Each number is 200 + 20 x the weight over its row's rms, rounded and kept within 0 to 999. Layers, rows and columns count from 0. The size before them is the row's rms in percent of the matrix's.

# layer 8 attention output (transposed), 128x160, rms 0.108, rows 17-60, columns 0-79
106,232,184,202,199,212,212,206,201,180,199,198,192,200,161,215,236,247,214,203,199,206,200,159,206,190,193,171,201,243,180,226,181,203,196,227,197,184,192,223,190,237,188,241,151,225,194,181,222,173,184,186,244,214,186,218,193,188,191,207,195,170,192,188,209,231,184,184,199,192,218,191,194,193,211,184,182,213,183,185,187
101,205,223,224,231,205,230,207,217,194,208,230,234,200,180,177,211,203,180,175,167,228,218,204,175,215,156,193,180,213,208,212,192,187,189,213,201,192,172,216,188,186,193,216,194,202,222,165,185,209,172,172,220,211,188,187,199,193,184,166,178,210,190,166,200,196,196,197,188,189,222,188,203,180,182,212,198,198,221,179,201
107,193,220,192,218,229,198,200,216,176,225,186,200,196,222,205,203,166,200,222,213,185,199,230,206,180,219,186,228,183,197,225,203,189,226,216,230,212,170,195,201,191,216,204,169,198,181,173,229,226,191,193,205,200,201,196,221,206,222,214,254,185,196,208,191,172,219,188,176,174,203,214,241,193,167,201,247,188,207,187,255
100,152,175,153,182,225,207,193,195,209,176,196,225,232,224,213,190,151,191,217,195,213,197,215,225,193,208,209,203,214,185,235,204,178,212,188,209,193,153,217,200,219,205,180,173,195,189,228,216,235,193,235,198,217,188,190,208,223,176,160,220,164,204,182,179,195,212,207,218,197,233,178,213,182,198,234,177,178,191,194,175
097,162,206,221,182,206,198,185,196,194,191,236,233,179,175,214,181,198,191,177,187,247,211,197,192,216,204,212,175,221,192,187,183,204,196,213,180,177,208,189,215,234,225,223,195,181,223,213,224,162,225,193,211,203,185,178,197,240,183,186,204,188,198,186,184,182,197,224,194,207,204,155,202,228,213,206,192,217,229,161,204
091,180,228,173,222,209,244,182,232,182,207,217,180,207,195,194,160,206,197,206,206,226,241,203,223,184,184,175,222,175,210,218,214,190,229,197,189,187,162,235,185,229,191,209,226,215,145,238,226,214,208,190,182,192,187,215,190,233,169,221,213,164,213,200,165,198,221,159,220,193,184,191,184,187,205,207,203,228,184,193,188
107,175,215,153,199,215,223,157,208,240,212,180,192,202,184,186,192,210,223,221,176,207,175,213,239,204,214,186,171,196,212,221,177,171,186,269,208,167,192,220,180,199,192,160,228,187,193,189,217,210,219,196,200,193,197,205,214,179,196,236,203,191,218,195,177,169,223,210,185,205,197,191,201,207,165,192,239,171,217,231,221
096,198,152,194,222,199,186,223,156,216,246,170,202,224,181,196,189,199,188,226,174,166,196,200,169,201,220,241,220,226,237,211,209,209,169,179,216,221,213,210,209,176,195,231,209,192,177,184,198,234,201,204,192,221,180,182,240,197,231,229,186,197,208,200,204,214,200,191,172,197,207,144,202,179,219,213,220,184,199,218,200
096,176,187,191,186,168,179,213,171,212,181,204,190,179,175,191,214,211,207,212,208,214,179,187,192,184,207,147,189,221,225,187,200,193,195,173,227,197,232,199,219,165,223,200,182,228,184,224,214,196,180,248,207,202,184,221,181,194,244,182,197,189,193,201,223,204,244,236,197,182,180,199,196,228,203,234,209,231,169,174,215
091,199,229,206,209,203,189,219,239,214,178,181,214,179,212,221,161,196,213,192,190,223,215,199,165,219,208,199,203,172,235,209,229,201,210,214,201,228,202,210,224,191,182,205,237,197,223,225,175,205,228,197,172,162,216,229,183,239,196,178,209,176,163,203,206,183,202,222,185,146,204,159,185,182,230,238,171,182,178,166,173
102,218,184,194,211,147,201,200,183,232,190,182,197,180,174,192,200,210,199,191,195,197,215,205,213,199,222,228,182,208,238,192,188,214,186,193,220,206,233,191,188,193,195,190,162,223,157,172,196,194,250,202,224,228,196,228,200,175,180,201,199,209,211,222,214,210,221,216,215,213,220,205,152,206,197,194,162,196,175,175,202
102,208,194,223,201,213,176,164,215,198,196,209,156,216,205,214,188,188,199,181,232,203,222,187,206,180,181,208,196,170,214,275,204,195,205,193,227,210,187,196,188,193,204,178,183,204,201,218,201,216,191,202,199,159,217,204,192,208,211,227,224,229,181,212,214,188,223,205,193,196,203,179,223,207,202,188,202,214,208,226,214
096,179,233,233,169,162,198,175,213,212,228,178,176,219,233,173,223,170,199,183,196,169,186,190,209,215,190,208,197,197,177,193,197,195,179,201,212,196,200,234,181,218,184,204,183,197,200,176,189,191,179,198,220,203,210,212,200,211,232,192,202,189,177,174,196,187,205,192,213,204,201,173,146,195,211,180,210,257,186,203,185
109,224,215,181,201,200,181,172,221,210,176,216,208,197,214,207,198,163,178,200,209,224,243,197,186,219,224,199,212,208,206,180,191,185,210,212,204,203,217,187,188,204,223,214,207,143,206,185,155,200,210,194,166,195,202,190,153,200,190,195,196,238,183,219,220,208,205,209,194,201,184,200,221,170,209,210,187,195,203,195,211
099,210,232,218,230,191,211,188,174,200,210,210,216,197,188,183,196,208,177,173,177,231,160,178,259,191,194,205,201,179,180,217,218,193,199,205,203,191,189,183,199,181,153,201,188,229,227,214,214,192,197,233,164,222,196,190,212,216,204,202,162,186,201,219,206,225,230,172,204,203,167,222,226,182,188,190,246,191,196,215,169
102,202,173,207,167,214,197,214,197,229,169,213,189,240,206,166,238,215,186,188,181,223,205,214,194,227,176,229,211,218,233,249,205,219,202,184,183,229,177,221,178,166,210,188,199,183,196,149,185,177,175,171,206,204,224,204,207,163,208,178,219,211,234,214,207,208,219,191,189,166,194,181,215,196,239,214,191,198,189,200,209
105,197,236,215,226,202,170,201,185,178,194,218,215,214,189,230,196,161,190,191,210,181,228,197,231,203,214,174,216,170,236,184,180,245,221,215,170,190,178,160,216,216,213,186,206,185,190,216,207,203,165,206,208,187,164,209,192,184,201,191,181,192,218,153,185,198,211,250,204,197,190,189,222,198,194,219,219,229,188,151,183
086,230,203,182,249,219,199,217,194,222,195,213,180,194,223,201,198,149,218,195,165,206,183,208,176,197,197,179,131,204,202,200,225,228,170,164,199,172,163,188,212,229,183,202,201,209,209,201,211,199,193,204,199,206,195,237,215,197,228,201,178,156,185,171,204,227,198,187,241,230,213,188,200,182,204,230,169,181,190,201,226
093,249,225,209,224,225,202,216,229,191,187,180,178,198,218,190,182,191,165,180,202,175,184,222,227,213,218,197,206,188,212,217,176,185,216,179,202,170,214,174,158,248,229,219,198,194,182,204,209,187,241,189,177,182,210,207,207,211,225,189,187,196,223,250,169,208,199,222,183,165,197,175,210,227,212,179,247,200,189,187,200
088,189,175,159,212,219,188,180,179,200,181,231,194,243,184,226,210,205,190,180,221,208,185,179,195,194,182,215,185,221,224,153,197,168,190,232,204,196,219,208,184,195,187,223,219,179,186,243,202,202,195,214,228,194,192,208,194,213,202,190,186,173,214,191,182,221,225,189,166,170,206,225,187,179,195,196,215,200,221,217,188
108,244,182,207,160,211,187,199,194,210,204,188,240,222,210,195,178,197,194,188,183,174,236,233,209,171,185,185,183,202,216,205,202,193,182,187,208,197,200,207,184,214,209,195,212,189,236,160,201,186,175,183,199,189,160,171,221,188,210,203,188,203,179,204,197,164,216,268,165,223,201,208,214,195,179,200,224,172,175,185,217
089,152,216,206,174,193,174,207,211,186,224,195,188,178,229,198,192,183,217,162,213,194,196,219,191,216,211,209,218,167,183,167,187,186,191,203,235,222,220,197,193,174,208,187,191,183,201,220,205,223,197,217,199,195,178,181,215,185,198,223,198,213,234,204,195,186,187,172,216,217,193,242,229,179,188,216,205,210,170,169,217
090,184,209,175,200,228,218,206,217,200,203,239,189,221,190,185,205,195,187,183,180,181,200,193,200,165,231,183,203,214,234,232,202,199,203,179,171,218,235,184,192,160,223,192,183,182,196,170,223,176,202,162,184,192,174,182,214,157,212,199,204,194,177,175,228,205,197,202,214,206,253,221,186,224,206,190,180,169,212,219,203
095,218,193,202,195,220,221,154,214,195,205,179,216,220,176,184,198,231,208,181,231,201,193,216,183,233,201,189,203,190,205,190,186,181,150,178,221,237,195,226,220,198,222,239,196,236,217,187,209,176,205,212,159,190,207,201,153,184,189,191,180,234,224,194,217,217,233,237,221,194,192,194,206,228,194,188,205,213,196,190,191
092,184,190,209,191,207,261,234,208,232,206,181,170,200,206,193,178,196,189,229,239,203,193,198,203,234,224,193,207,222,250,201,213,188,198,194,206,197,240,197,186,200,177,183,197,156,227,215,181,194,201,205,192,212,216,192,172,189,187,186,173,181,200,171,178,222,192,182,171,168,174,237,232,189,206,224,186,208,164,209,217
092,170,201,165,199,193,231,180,221,214,187,154,182,205,198,177,195,228,195,217,216,214,207,214,190,179,151,201,221,165,173,206,217,243,200,217,179,175,202,179,237,208,227,221,173,202,220,205,205,193,184,191,190,212,187,187,181,193,229,182,174,196,196,193,200,240,165,236,188,153,239,215,174,206,216,185,169,205,191,196,172
098,215,205,224,206,231,208,183,205,190,187,229,219,203,202,222,188,198,205,189,203,211,198,210,200,222,153,180,223,190,237,210,211,190,226,200,161,181,209,183,197,185,196,211,204,196,171,205,172,213,182,204,174,223,179,178,190,200,217,175,156,238,185,197,202,166,224,222,218,188,176,222,172,214,208,175,160,205,166,188,205
101,164,215,168,202,189,215,179,202,161,212,211,227,247,223,206,219,215,211,197,182,222,207,212,173,176,219,200,190,236,189,188,177,154,211,204,209,209,206,189,191,160,200,172,220,215,208,209,193,174,186,231,198,184,218,219,188,202,207,210,216,219,201,165,195,182,219,220,204,205,207,215,202,195,150,228,225,226,227,231,205
090,206,238,228,159,198,196,174,233,208,204,240,203,210,169,217,187,183,192,190,229,197,160,198,199,180,158,177,230,200,197,202,203,206,189,193,226,201,209,173,189,234,200,204,221,192,211,161,205,219,243,193,184,206,158,173,174,202,166,204,200,216,210,179,173,203,184,211,162,181,172,199,208,210,220,218,172,209,172,221,199
092,172,219,161,195,139,201,203,195,186,180,168,215,225,193,211,205,163,191,189,193,168,206,189,248,193,206,224,203,182,200,217,203,217,200,161,214,215,210,210,204,176,238,183,218,186,224,176,217,214,197,224,185,223,204,211,191,240,190,195,220,176,189,191,228,216,190,230,226,212,184,180,196,210,191,202,181,191,193,221,219
102,202,183,208,183,202,144,223,210,229,195,194,215,197,200,170,212,178,205,170,170,210,200,184,229,226,194,193,227,171,198,203,221,192,188,206,204,209,169,188,170,196,205,208,182,177,223,216,191,189,199,202,208,204,232,168,213,174,225,178,172,190,184,178,224,192,189,218,197,189,166,192,223,205,175,230,247,189,213,184,234
098,200,169,204,194,146,199,203,185,192,180,184,213,194,207,202,211,192,213,183,162,244,177,199,198,158,203,197,197,243,194,196,171,204,187,188,173,185,220,220,209,205,164,216,183,170,188,174,211,207,207,219,213,186,208,197,202,177,213,252,190,165,211,203,182,195,249,211,217,213,206,182,178,204,202,242,199,186,222,176,181
091,207,154,220,171,207,215,169,215,215,169,183,187,205,202,165,178,194,205,186,195,254,172,166,188,233,211,212,226,212,184,194,219,225,213,195,196,211,209,212,203,199,185,183,177,192,191,188,184,203,210,212,184,195,186,191,199,203,205,203,185,185,203,245,212,193,207,214,206,203,233,201,180,218,211,207,194,195,178,212,167
096,216,206,196,152,175,209,195,257,233,164,198,189,162,208,196,174,194,181,166,215,200,223,183,221,198,193,200,208,190,172,190,171,201,201,221,199,217,196,184,206,182,196,202,192,158,182,205,205,183,238,233,230,164,206,229,231,200,215,203,183,220,207,227,234,212,198,215,224,179,217,220,213,210,187,220,201,225,208,227,165
095,204,194,206,206,177,232,200,181,197,211,237,189,205,201,196,192,183,201,211,202,195,176,219,208,172,208,225,181,187,186,229,186,176,188,181,164,201,198,181,226,234,173,195,184,213,190,238,180,206,154,220,209,200,193,190,200,225,155,195,226,213,180,186,220,216,195,182,188,197,158,239,205,205,226,181,214,223,233,195,194
092,189,197,193,185,205,222,192,203,202,208,220,224,228,201,204,238,190,165,176,201,201,167,210,213,201,221,208,204,149,195,178,210,192,197,140,203,206,233,194,192,237,228,179,213,204,193,182,208,211,224,201,188,200,210,201,191,180,187,217,230,208,162,169,200,235,201,231,196,183,162,208,216,183,178,211,181,194,218,195,209
091,173,216,216,222,219,201,207,225,191,209,223,238,195,213,196,187,196,221,173,191,206,226,218,178,193,225,214,177,202,213,159,187,214,209,188,164,199,186,225,197,193,201,210,215,182,195,209,170,180,234,171,221,198,194,210,183,214,159,199,229,198,226,181,165,188,198,191,237,210,169,227,233,186,173,171,197,192,200,203,177
093,203,219,203,186,157,168,209,196,154,220,219,212,217,231,193,189,194,192,179,234,225,180,211,199,205,213,214,217,182,208,177,203,241,178,167,177,216,201,194,227,180,193,202,175,178,214,178,203,218,244,160,177,208,239,209,200,168,242,206,214,186,170,224,194,189,196,210,215,215,215,225,237,194,198,183,205,201,175,207,216
093,183,192,193,167,172,197,217,246,192,236,172,208,202,225,203,193,207,244,152,184,191,223,181,193,200,208,210,176,196,233,204,182,207,201,201,186,183,212,219,246,168,217,167,207,170,194,162,183,199,232,200,198,205,213,147,174,163,224,194,211,196,199,206,194,198,217,236,199,205,204,199,173,174,188,198,189,201,223,205,228
094,188,181,200,194,178,207,188,201,194,186,187,196,206,166,200,186,215,208,183,216,214,155,211,201,169,161,211,201,191,218,237,211,192,223,235,186,213,194,208,196,177,182,192,214,173,224,217,192,215,224,173,213,220,233,246,215,189,187,231,222,184,184,199,181,214,199,167,210,181,228,186,179,211,215,205,171,189,173,227,225
097,220,184,216,211,227,196,200,200,171,205,192,187,245,221,204,202,204,240,198,203,165,181,214,171,177,222,215,219,195,214,240,201,207,194,233,203,171,189,202,151,208,190,224,196,209,227,177,206,203,223,225,191,188,190,196,202,250,171,197,178,195,228,173,221,173,167,191,231,194,171,205,205,215,180,164,228,201,231,204,206
093,218,167,185,209,201,155,195,166,218,194,188,204,193,175,162,187,233,196,201,231,218,214,190,187,184,196,196,194,222,181,207,180,164,200,195,205,183,212,207,227,200,219,200,190,206,210,225,203,161,209,220,197,190,221,163,228,169,199,179,204,178,218,195,224,195,160,198,200,206,213,244,192,190,190,206,196,228,181,217,190
096,211,216,206,232,211,208,200,190,197,187,236,198,240,179,201,230,228,210,215,175,186,219,242,206,178,207,182,180,190,204,225,206,182,185,204,195,193,208,183,186,226,205,214,185,245,164,219,186,208,168,197,230,173,214,165,179,211,198,206,176,192,185,170,216,214,251,240,198,174,218,202,216,221,228,229,187,202,205,197,160
100,201,209,231,183,172,225,192,187,220,169,180,209,203,198,204,228,194,210,202,162,226,186,171,197,201,168,181,222,217,198,170,161,185,165,207,190,176,198,230,196,166,224,211,217,222,183,208,197,192,212,222,230,224,232,242,206,205,192,226,223,174,213,189,185,217,198,193,238,225,183,176,180,208,185,177,231,197,207,193,165
# layer 8 attention value, 128x160, rms 0.176, rows 18-61, columns 0-79
096,209,202,190,213,162,199,216,235,208,177,226,183,208,185,232,241,202,198,189,202,179,189,211,186,186,196,195,215,188,195,182,204,184,195,216,173,250,223,192,176,213,217,165,219,221,189,191,207,179,211,194,176,191,209,236,209,202,157,197,219,195,209,188,183,209,193,233,206,226,185,188,168,237,175,184,180,179,179,169,204
105,191,185,240,164,211,169,174,176,177,173,212,213,205,168,161,221,197,168,193,204,191,214,175,167,222,207,209,194,232,158,152,232,201,210,191,198,206,189,193,194,208,201,201,168,186,198,221,194,184,248,228,200,215,213,186,200,196,225,177,177,215,211,222,194,185,196,231,197,221,185,176,194,219,212,187,242,174,211,214,214
098,214,179,164,182,252,196,180,178,223,196,190,176,182,208,222,190,198,152,249,205,202,180,210,150,158,206,217,191,203,189,195,218,199,180,196,183,182,213,184,209,183,223,199,180,178,198,218,214,200,233,217,176,228,216,235,209,216,177,168,186,226,179,190,196,170,175,203,207,243,210,227,201,192,236,195,217,195,187,257,171
095,197,213,191,205,195,207,234,199,176,201,145,195,218,221,236,213,196,187,212,180,194,172,211,182,187,208,213,236,228,190,190,178,215,233,205,197,181,196,210,162,201,178,212,202,201,186,177,185,205,188,206,192,229,206,249,203,212,212,198,220,172,200,182,200,205,250,187,173,225,189,257,202,198,201,184,157,202,216,196,176
086,218,213,200,177,219,190,216,181,225,172,213,219,193,205,197,215,224,165,208,249,204,202,197,182,233,242,228,159,202,204,180,192,171,187,192,200,203,179,224,214,197,185,195,204,188,193,182,196,187,186,186,224,210,204,202,256,229,168,202,204,198,189,184,215,186,221,228,181,206,151,238,218,192,213,192,145,180,207,221,194
104,196,196,192,177,217,229,202,202,170,178,222,207,219,173,217,223,204,211,186,206,182,240,201,216,185,187,227,192,240,163,207,177,190,239,180,198,215,189,163,202,208,193,183,164,149,189,213,228,212,178,161,209,195,215,213,231,175,182,194,176,200,228,216,169,180,186,209,208,236,216,227,196,211,184,195,183,202,212,192,192
093,221,178,194,228,197,228,243,206,230,174,222,195,210,246,179,194,172,205,179,193,181,247,209,226,230,193,214,192,184,210,217,207,165,205,215,184,175,198,193,213,199,198,183,175,188,227,215,166,181,191,195,202,200,218,178,195,202,199,179,187,191,181,167,193,191,190,248,174,208,170,186,182,208,207,211,204,239,173,183,240
092,177,194,222,215,191,214,224,212,210,180,183,203,206,208,175,194,203,196,219,203,213,236,232,213,176,169,211,205,198,179,249,203,212,204,209,229,191,201,214,214,225,228,211,204,231,167,166,194,218,216,199,232,179,191,175,224,200,183,164,182,219,191,142,234,228,195,229,220,207,225,214,208,177,184,226,207,174,208,217,206
093,190,214,216,206,218,195,210,215,190,229,163,200,192,200,206,203,196,240,211,189,188,198,221,174,150,237,218,185,192,195,214,183,190,199,235,218,202,178,209,253,197,218,189,231,200,184,191,204,160,255,191,244,195,187,244,176,179,170,171,200,180,211,203,177,219,163,216,188,183,169,216,184,188,197,208,160,203,204,205,215
104,223,194,209,215,172,252,197,226,176,221,213,188,234,190,202,184,235,208,183,225,210,204,197,198,190,143,186,180,196,204,215,197,209,214,201,209,193,199,252,223,178,216,230,228,215,203,211,187,189,199,227,220,195,240,227,205,172,183,233,164,192,190,185,209,226,172,216,195,209,195,221,196,170,182,232,225,210,182,179,207
099,188,226,202,173,209,197,198,179,218,187,220,235,184,190,177,193,200,193,198,212,228,212,189,194,196,214,226,167,185,208,200,182,223,188,147,225,192,187,196,213,239,186,171,185,217,192,246,225,208,174,168,183,197,169,232,205,172,233,233,174,179,209,194,237,211,220,198,206,226,223,207,145,205,167,186,203,232,208,222,189
094,204,233,205,203,211,197,212,240,167,187,191,224,210,215,195,216,171,201,187,175,188,196,177,206,212,199,217,213,209,197,161,176,217,221,212,188,206,204,236,185,220,230,185,217,169,185,212,214,181,238,208,192,205,212,155,189,160,203,235,240,210,195,206,191,203,201,204,196,185,222,201,205,228,205,179,213,228,212,175,198
105,188,153,178,179,204,187,230,202,204,231,215,215,228,193,177,186,181,221,171,187,211,166,233,153,215,181,180,195,195,223,232,203,220,206,212,193,203,202,211,177,225,191,235,207,248,207,203,186,216,224,201,188,241,218,192,174,173,183,208,187,219,211,186,194,189,212,189,206,236,207,217,166,207,199,196,192,212,209,180,234
096,223,187,225,200,189,206,205,226,191,179,184,196,196,208,207,198,220,185,182,217,252,198,209,246,197,208,221,194,176,190,184,182,215,190,204,183,209,171,198,215,177,183,154,202,179,192,184,208,214,198,200,219,218,205,211,228,176,196,211,213,170,188,226,184,200,199,198,216,179,223,211,230,206,238,187,225,205,186,202,190
101,180,175,183,169,187,204,214,204,237,174,226,195,188,231,200,186,210,214,210,186,205,198,212,191,211,187,189,196,160,212,217,212,223,208,167,200,194,194,229,240,195,218,210,169,202,202,232,183,192,196,227,214,201,195,212,172,196,140,202,193,195,244,233,165,224,205,165,222,211,202,158,193,199,212,214,196,226,162,195,197
104,212,198,201,168,193,161,199,195,177,224,162,234,211,194,202,180,212,178,184,212,195,155,211,157,172,185,180,209,233,211,191,178,221,177,202,195,188,196,186,192,202,223,188,205,207,211,177,209,215,168,197,218,215,161,215,196,219,215,182,198,221,201,222,218,169,179,237,229,172,197,216,197,194,215,185,194,174,205,212,208
088,193,191,172,191,213,173,219,195,172,194,174,168,196,201,198,204,203,221,199,210,236,176,190,183,183,171,218,183,206,157,173,221,202,220,198,211,204,233,215,190,212,203,208,197,174,198,171,166,200,225,158,192,174,210,194,220,188,171,196,172,200,166,178,212,214,227,201,216,192,190,191,232,195,177,193,222,195,196,221,219
093,197,213,235,189,213,194,185,188,187,189,208,228,223,211,205,211,221,191,185,169,153,198,186,225,195,204,172,149,207,181,185,213,210,171,182,216,225,167,194,204,182,211,218,192,169,218,203,194,182,215,145,198,219,208,199,205,217,218,208,186,191,244,199,176,175,192,207,221,240,210,199,174,182,253,236,174,206,213,206,182
090,215,209,209,236,213,197,218,217,202,228,182,193,185,194,226,197,201,224,201,181,209,195,204,206,198,236,204,173,196,250,211,214,187,235,231,214,217,196,171,203,202,164,186,191,218,202,171,199,195,177,158,179,223,213,192,196,151,218,204,193,235,205,193,215,188,207,215,203,210,215,203,208,197,183,234,209,208,199,172,218
101,190,220,195,190,176,194,233,187,191,233,214,183,201,202,168,222,184,214,183,169,155,189,240,205,200,212,197,213,205,143,182,193,204,196,209,180,164,177,220,200,180,205,185,182,202,214,205,195,211,204,157,199,205,205,199,229,196,212,172,221,194,219,185,194,190,195,201,191,219,190,185,210,220,204,182,209,194,198,167,180
091,232,183,213,179,158,169,212,193,205,204,183,216,206,210,173,240,200,209,214,201,192,190,199,165,218,217,198,259,206,198,206,214,209,198,240,178,177,204,190,183,192,175,224,214,200,211,209,161,203,199,204,206,160,198,207,189,204,209,201,177,182,193,203,188,187,212,199,222,215,190,199,174,195,212,204,208,196,239,198,221
091,196,214,219,223,179,176,207,202,203,208,193,195,190,186,202,203,216,243,177,203,165,213,184,179,193,193,196,183,185,188,180,255,187,181,153,204,237,193,225,216,231,180,202,219,211,208,200,219,212,171,203,206,196,212,188,213,195,191,179,202,192,168,212,172,209,172,182,162,197,251,218,194,220,206,189,197,203,189,172,216
094,215,205,218,193,180,182,203,240,195,206,218,198,158,201,213,202,209,202,221,204,166,192,200,216,188,198,177,220,170,188,247,238,192,213,201,209,195,210,199,182,157,191,191,220,209,197,196,206,214,203,210,194,207,184,197,247,210,178,202,192,200,196,178,214,204,227,185,219,208,188,213,215,223,179,212,205,204,198,167,203
089,206,143,210,194,195,203,201,174,232,222,206,204,200,191,196,186,185,204,191,234,220,187,221,183,178,234,209,224,192,215,259,185,195,196,200,201,257,207,211,215,232,209,177,169,188,216,212,223,209,205,172,203,171,165,192,164,196,182,200,192,218,229,192,214,242,204,185,174,211,182,223,237,201,219,217,198,187,232,200,180
097,170,201,198,207,208,221,221,201,215,204,205,196,211,207,222,184,210,188,192,196,216,202,187,202,230,187,155,189,207,210,191,198,198,202,216,231,240,174,187,198,166,205,200,184,190,185,201,220,184,243,203,186,208,186,215,208,155,198,190,200,230,220,167,210,239,205,178,197,200,237,228,189,188,206,185,185,208,183,201,178
098,208,205,223,208,182,166,194,229,224,172,175,197,213,227,202,192,229,164,208,161,213,206,186,181,200,185,243,221,161,204,197,250,180,233,149,197,212,193,206,197,209,197,189,230,227,204,204,187,237,194,186,208,216,201,220,181,201,179,176,186,206,184,202,201,205,188,183,214,177,201,221,226,229,215,190,173,178,171,202,213
099,222,170,203,205,198,187,196,187,188,196,229,184,178,184,178,194,204,183,192,175,174,216,242,201,168,158,201,210,230,188,189,203,175,206,234,159,200,223,179,202,215,147,205,182,198,194,200,216,210,179,198,239,224,204,187,200,216,213,182,196,228,224,200,232,213,194,235,201,226,226,202,214,197,171,187,196,201,192,211,205
090,166,194,208,224,199,217,184,237,223,203,183,199,205,215,214,223,210,214,230,199,213,185,209,176,227,220,208,201,176,188,184,181,210,192,168,174,179,187,184,189,205,166,193,184,162,186,210,209,211,191,173,204,200,167,204,165,188,214,221,215,180,224,182,160,233,236,209,180,205,189,212,160,183,211,180,182,179,234,173,198
092,191,209,208,204,175,254,185,177,179,186,187,218,187,210,185,174,213,217,204,214,181,154,183,191,182,190,182,228,189,204,225,196,190,185,214,208,197,220,239,244,219,205,183,170,204,159,208,208,184,189,212,195,217,192,234,211,239,187,172,202,222,190,189,158,204,184,206,212,189,236,236,176,217,224,178,219,175,200,238,211
097,208,193,205,203,196,195,230,206,228,204,182,192,225,229,178,209,196,174,229,174,196,159,213,207,162,213,196,222,205,165,224,233,197,204,201,177,230,187,202,210,188,217,227,214,179,179,174,183,167,209,229,161,222,191,196,192,217,182,211,174,197,208,206,204,201,209,188,210,174,218,177,189,173,182,190,236,212,168,210,211
095,216,205,173,179,215,187,239,153,199,164,220,188,179,198,221,182,208,195,182,159,228,218,214,165,201,232,214,173,211,226,235,197,220,198,175,218,212,187,190,194,207,177,194,195,192,163,199,211,218,187,216,206,212,204,224,205,193,209,189,205,221,203,180,185,182,196,192,207,188,195,231,211,229,179,216,199,229,192,165,232
091,201,203,173,217,182,217,184,184,195,237,158,208,195,185,212,196,211,250,181,180,207,199,188,210,218,225,209,189,160,216,230,195,176,190,202,197,206,205,201,192,196,222,191,229,171,220,168,165,209,188,219,206,208,242,228,203,202,180,182,146,216,200,221,183,210,215,191,188,187,187,187,214,250,178,193,197,221,239,205,194
097,153,171,227,208,217,192,197,231,156,232,170,220,226,172,193,204,207,176,208,204,172,198,233,183,232,205,185,191,211,194,184,171,171,208,181,211,246,215,185,208,195,201,229,185,210,210,211,182,220,179,219,199,216,210,237,237,210,217,201,194,209,221,206,150,187,229,171,227,208,208,201,177,239,188,207,221,199,224,178,225
095,188,193,191,210,207,197,192,215,182,224,200,202,179,213,202,193,194,194,216,204,244,202,198,234,184,197,194,206,221,255,230,187,157,197,210,185,180,181,248,178,216,198,192,202,198,198,190,199,180,173,194,191,226,192,197,212,168,242,190,210,188,174,188,173,188,225,230,187,178,202,200,231,213,177,203,195,197,150,214,161
092,185,155,218,186,217,189,222,176,225,220,224,232,188,198,162,223,184,189,198,214,209,175,182,206,201,175,210,203,203,200,208,209,213,207,216,170,216,188,203,192,191,218,171,214,165,199,187,209,223,202,232,200,216,197,186,186,153,203,183,218,215,214,207,178,186,209,199,183,181,228,174,185,200,191,184,200,164,205,211,229
090,237,221,176,182,191,207,215,200,192,226,201,189,198,169,195,198,187,224,201,205,235,195,221,183,218,218,181,219,199,229,174,195,217,196,237,173,210,197,208,189,205,193,229,241,235,201,210,180,194,202,185,214,206,227,222,174,203,167,179,231,199,222,191,206,191,171,235,205,184,203,195,197,242,222,192,154,173,185,182,223
091,234,186,245,186,152,207,214,172,174,203,225,202,163,210,207,210,187,204,165,207,231,184,225,192,203,204,206,216,184,185,147,198,220,214,197,163,188,210,222,216,184,186,207,209,235,188,206,210,178,214,234,223,203,205,208,220,197,200,215,185,193,208,213,178,229,201,206,193,176,194,189,222,198,243,176,197,212,195,200,227
093,215,213,169,211,177,189,192,199,186,236,200,217,189,193,168,218,189,219,170,181,215,168,201,214,221,189,230,241,215,175,196,226,197,178,232,199,214,217,209,206,206,148,161,237,201,209,188,198,187,218,238,217,203,214,223,226,191,194,204,171,204,224,202,202,157,173,187,210,215,191,205,192,221,178,199,179,215,178,204,222
091,203,194,233,201,209,198,216,165,211,206,195,169,195,224,169,169,215,205,200,191,219,221,160,176,189,196,239,198,164,223,207,173,185,212,230,191,194,208,212,212,177,181,187,215,184,189,214,248,189,242,180,219,180,239,184,216,197,176,206,165,206,184,187,199,206,189,199,196,189,200,184,208,198,187,202,210,249,218,233,206
096,189,216,204,214,202,200,196,188,179,214,205,198,197,181,206,247,202,193,173,214,193,206,185,207,195,225,222,204,167,193,205,220,156,198,197,166,223,209,227,189,154,172,185,149,216,213,207,195,181,134,181,178,195,179,216,207,214,222,190,194,234,183,200,209,182,205,233,190,212,182,180,159,219,195,218,234,201,216,199,166
094,168,209,194,196,165,196,227,194,184,211,188,185,169,220,177,192,214,163,214,200,211,209,190,207,194,175,199,235,211,200,204,190,192,185,199,191,179,171,198,176,240,164,183,176,194,229,207,197,184,188,206,202,198,190,188,158,236,210,188,179,202,190,200,202,171,240,215,221,192,205,201,246,212,198,211,221,198,214,206,207
095,175,199,191,192,235,188,225,224,204,167,195,213,217,207,194,190,198,198,189,205,186,220,196,239,156,208,174,200,215,186,199,203,162,194,180,217,209,168,205,195,213,188,198,213,193,203,198,191,191,194,227,195,208,204,190,218,204,196,186,202,170,197,144,233,216,180,208,218,231,190,199,191,217,164,189,176,199,189,164,198
098,178,189,197,200,184,245,204,206,226,207,191,193,217,214,224,174,177,212,186,191,191,216,210,223,206,186,204,199,186,213,208,158,209,223,235,184,209,181,213,194,213,218,205,193,212,181,195,231,218,211,227,183,190,233,229,229,207,207,203,218,214,167,173,210,183,201,209,219,176,217,225,225,176,186,203,217,198,182,201,200
097,213,200,214,207,208,224,195,177,213,186,259,187,232,223,136,226,188,225,165,187,178,205,226,186,212,222,241,244,195,197,197,196,172,183,188,164,219,225,218,208,208,206,204,187,196,200,162,185,205,182,189,193,186,173,185,206,211,210,223,194,210,173,178,202,216,210,193,185,204,172,173,231,199,219,193,185,222,212,207,202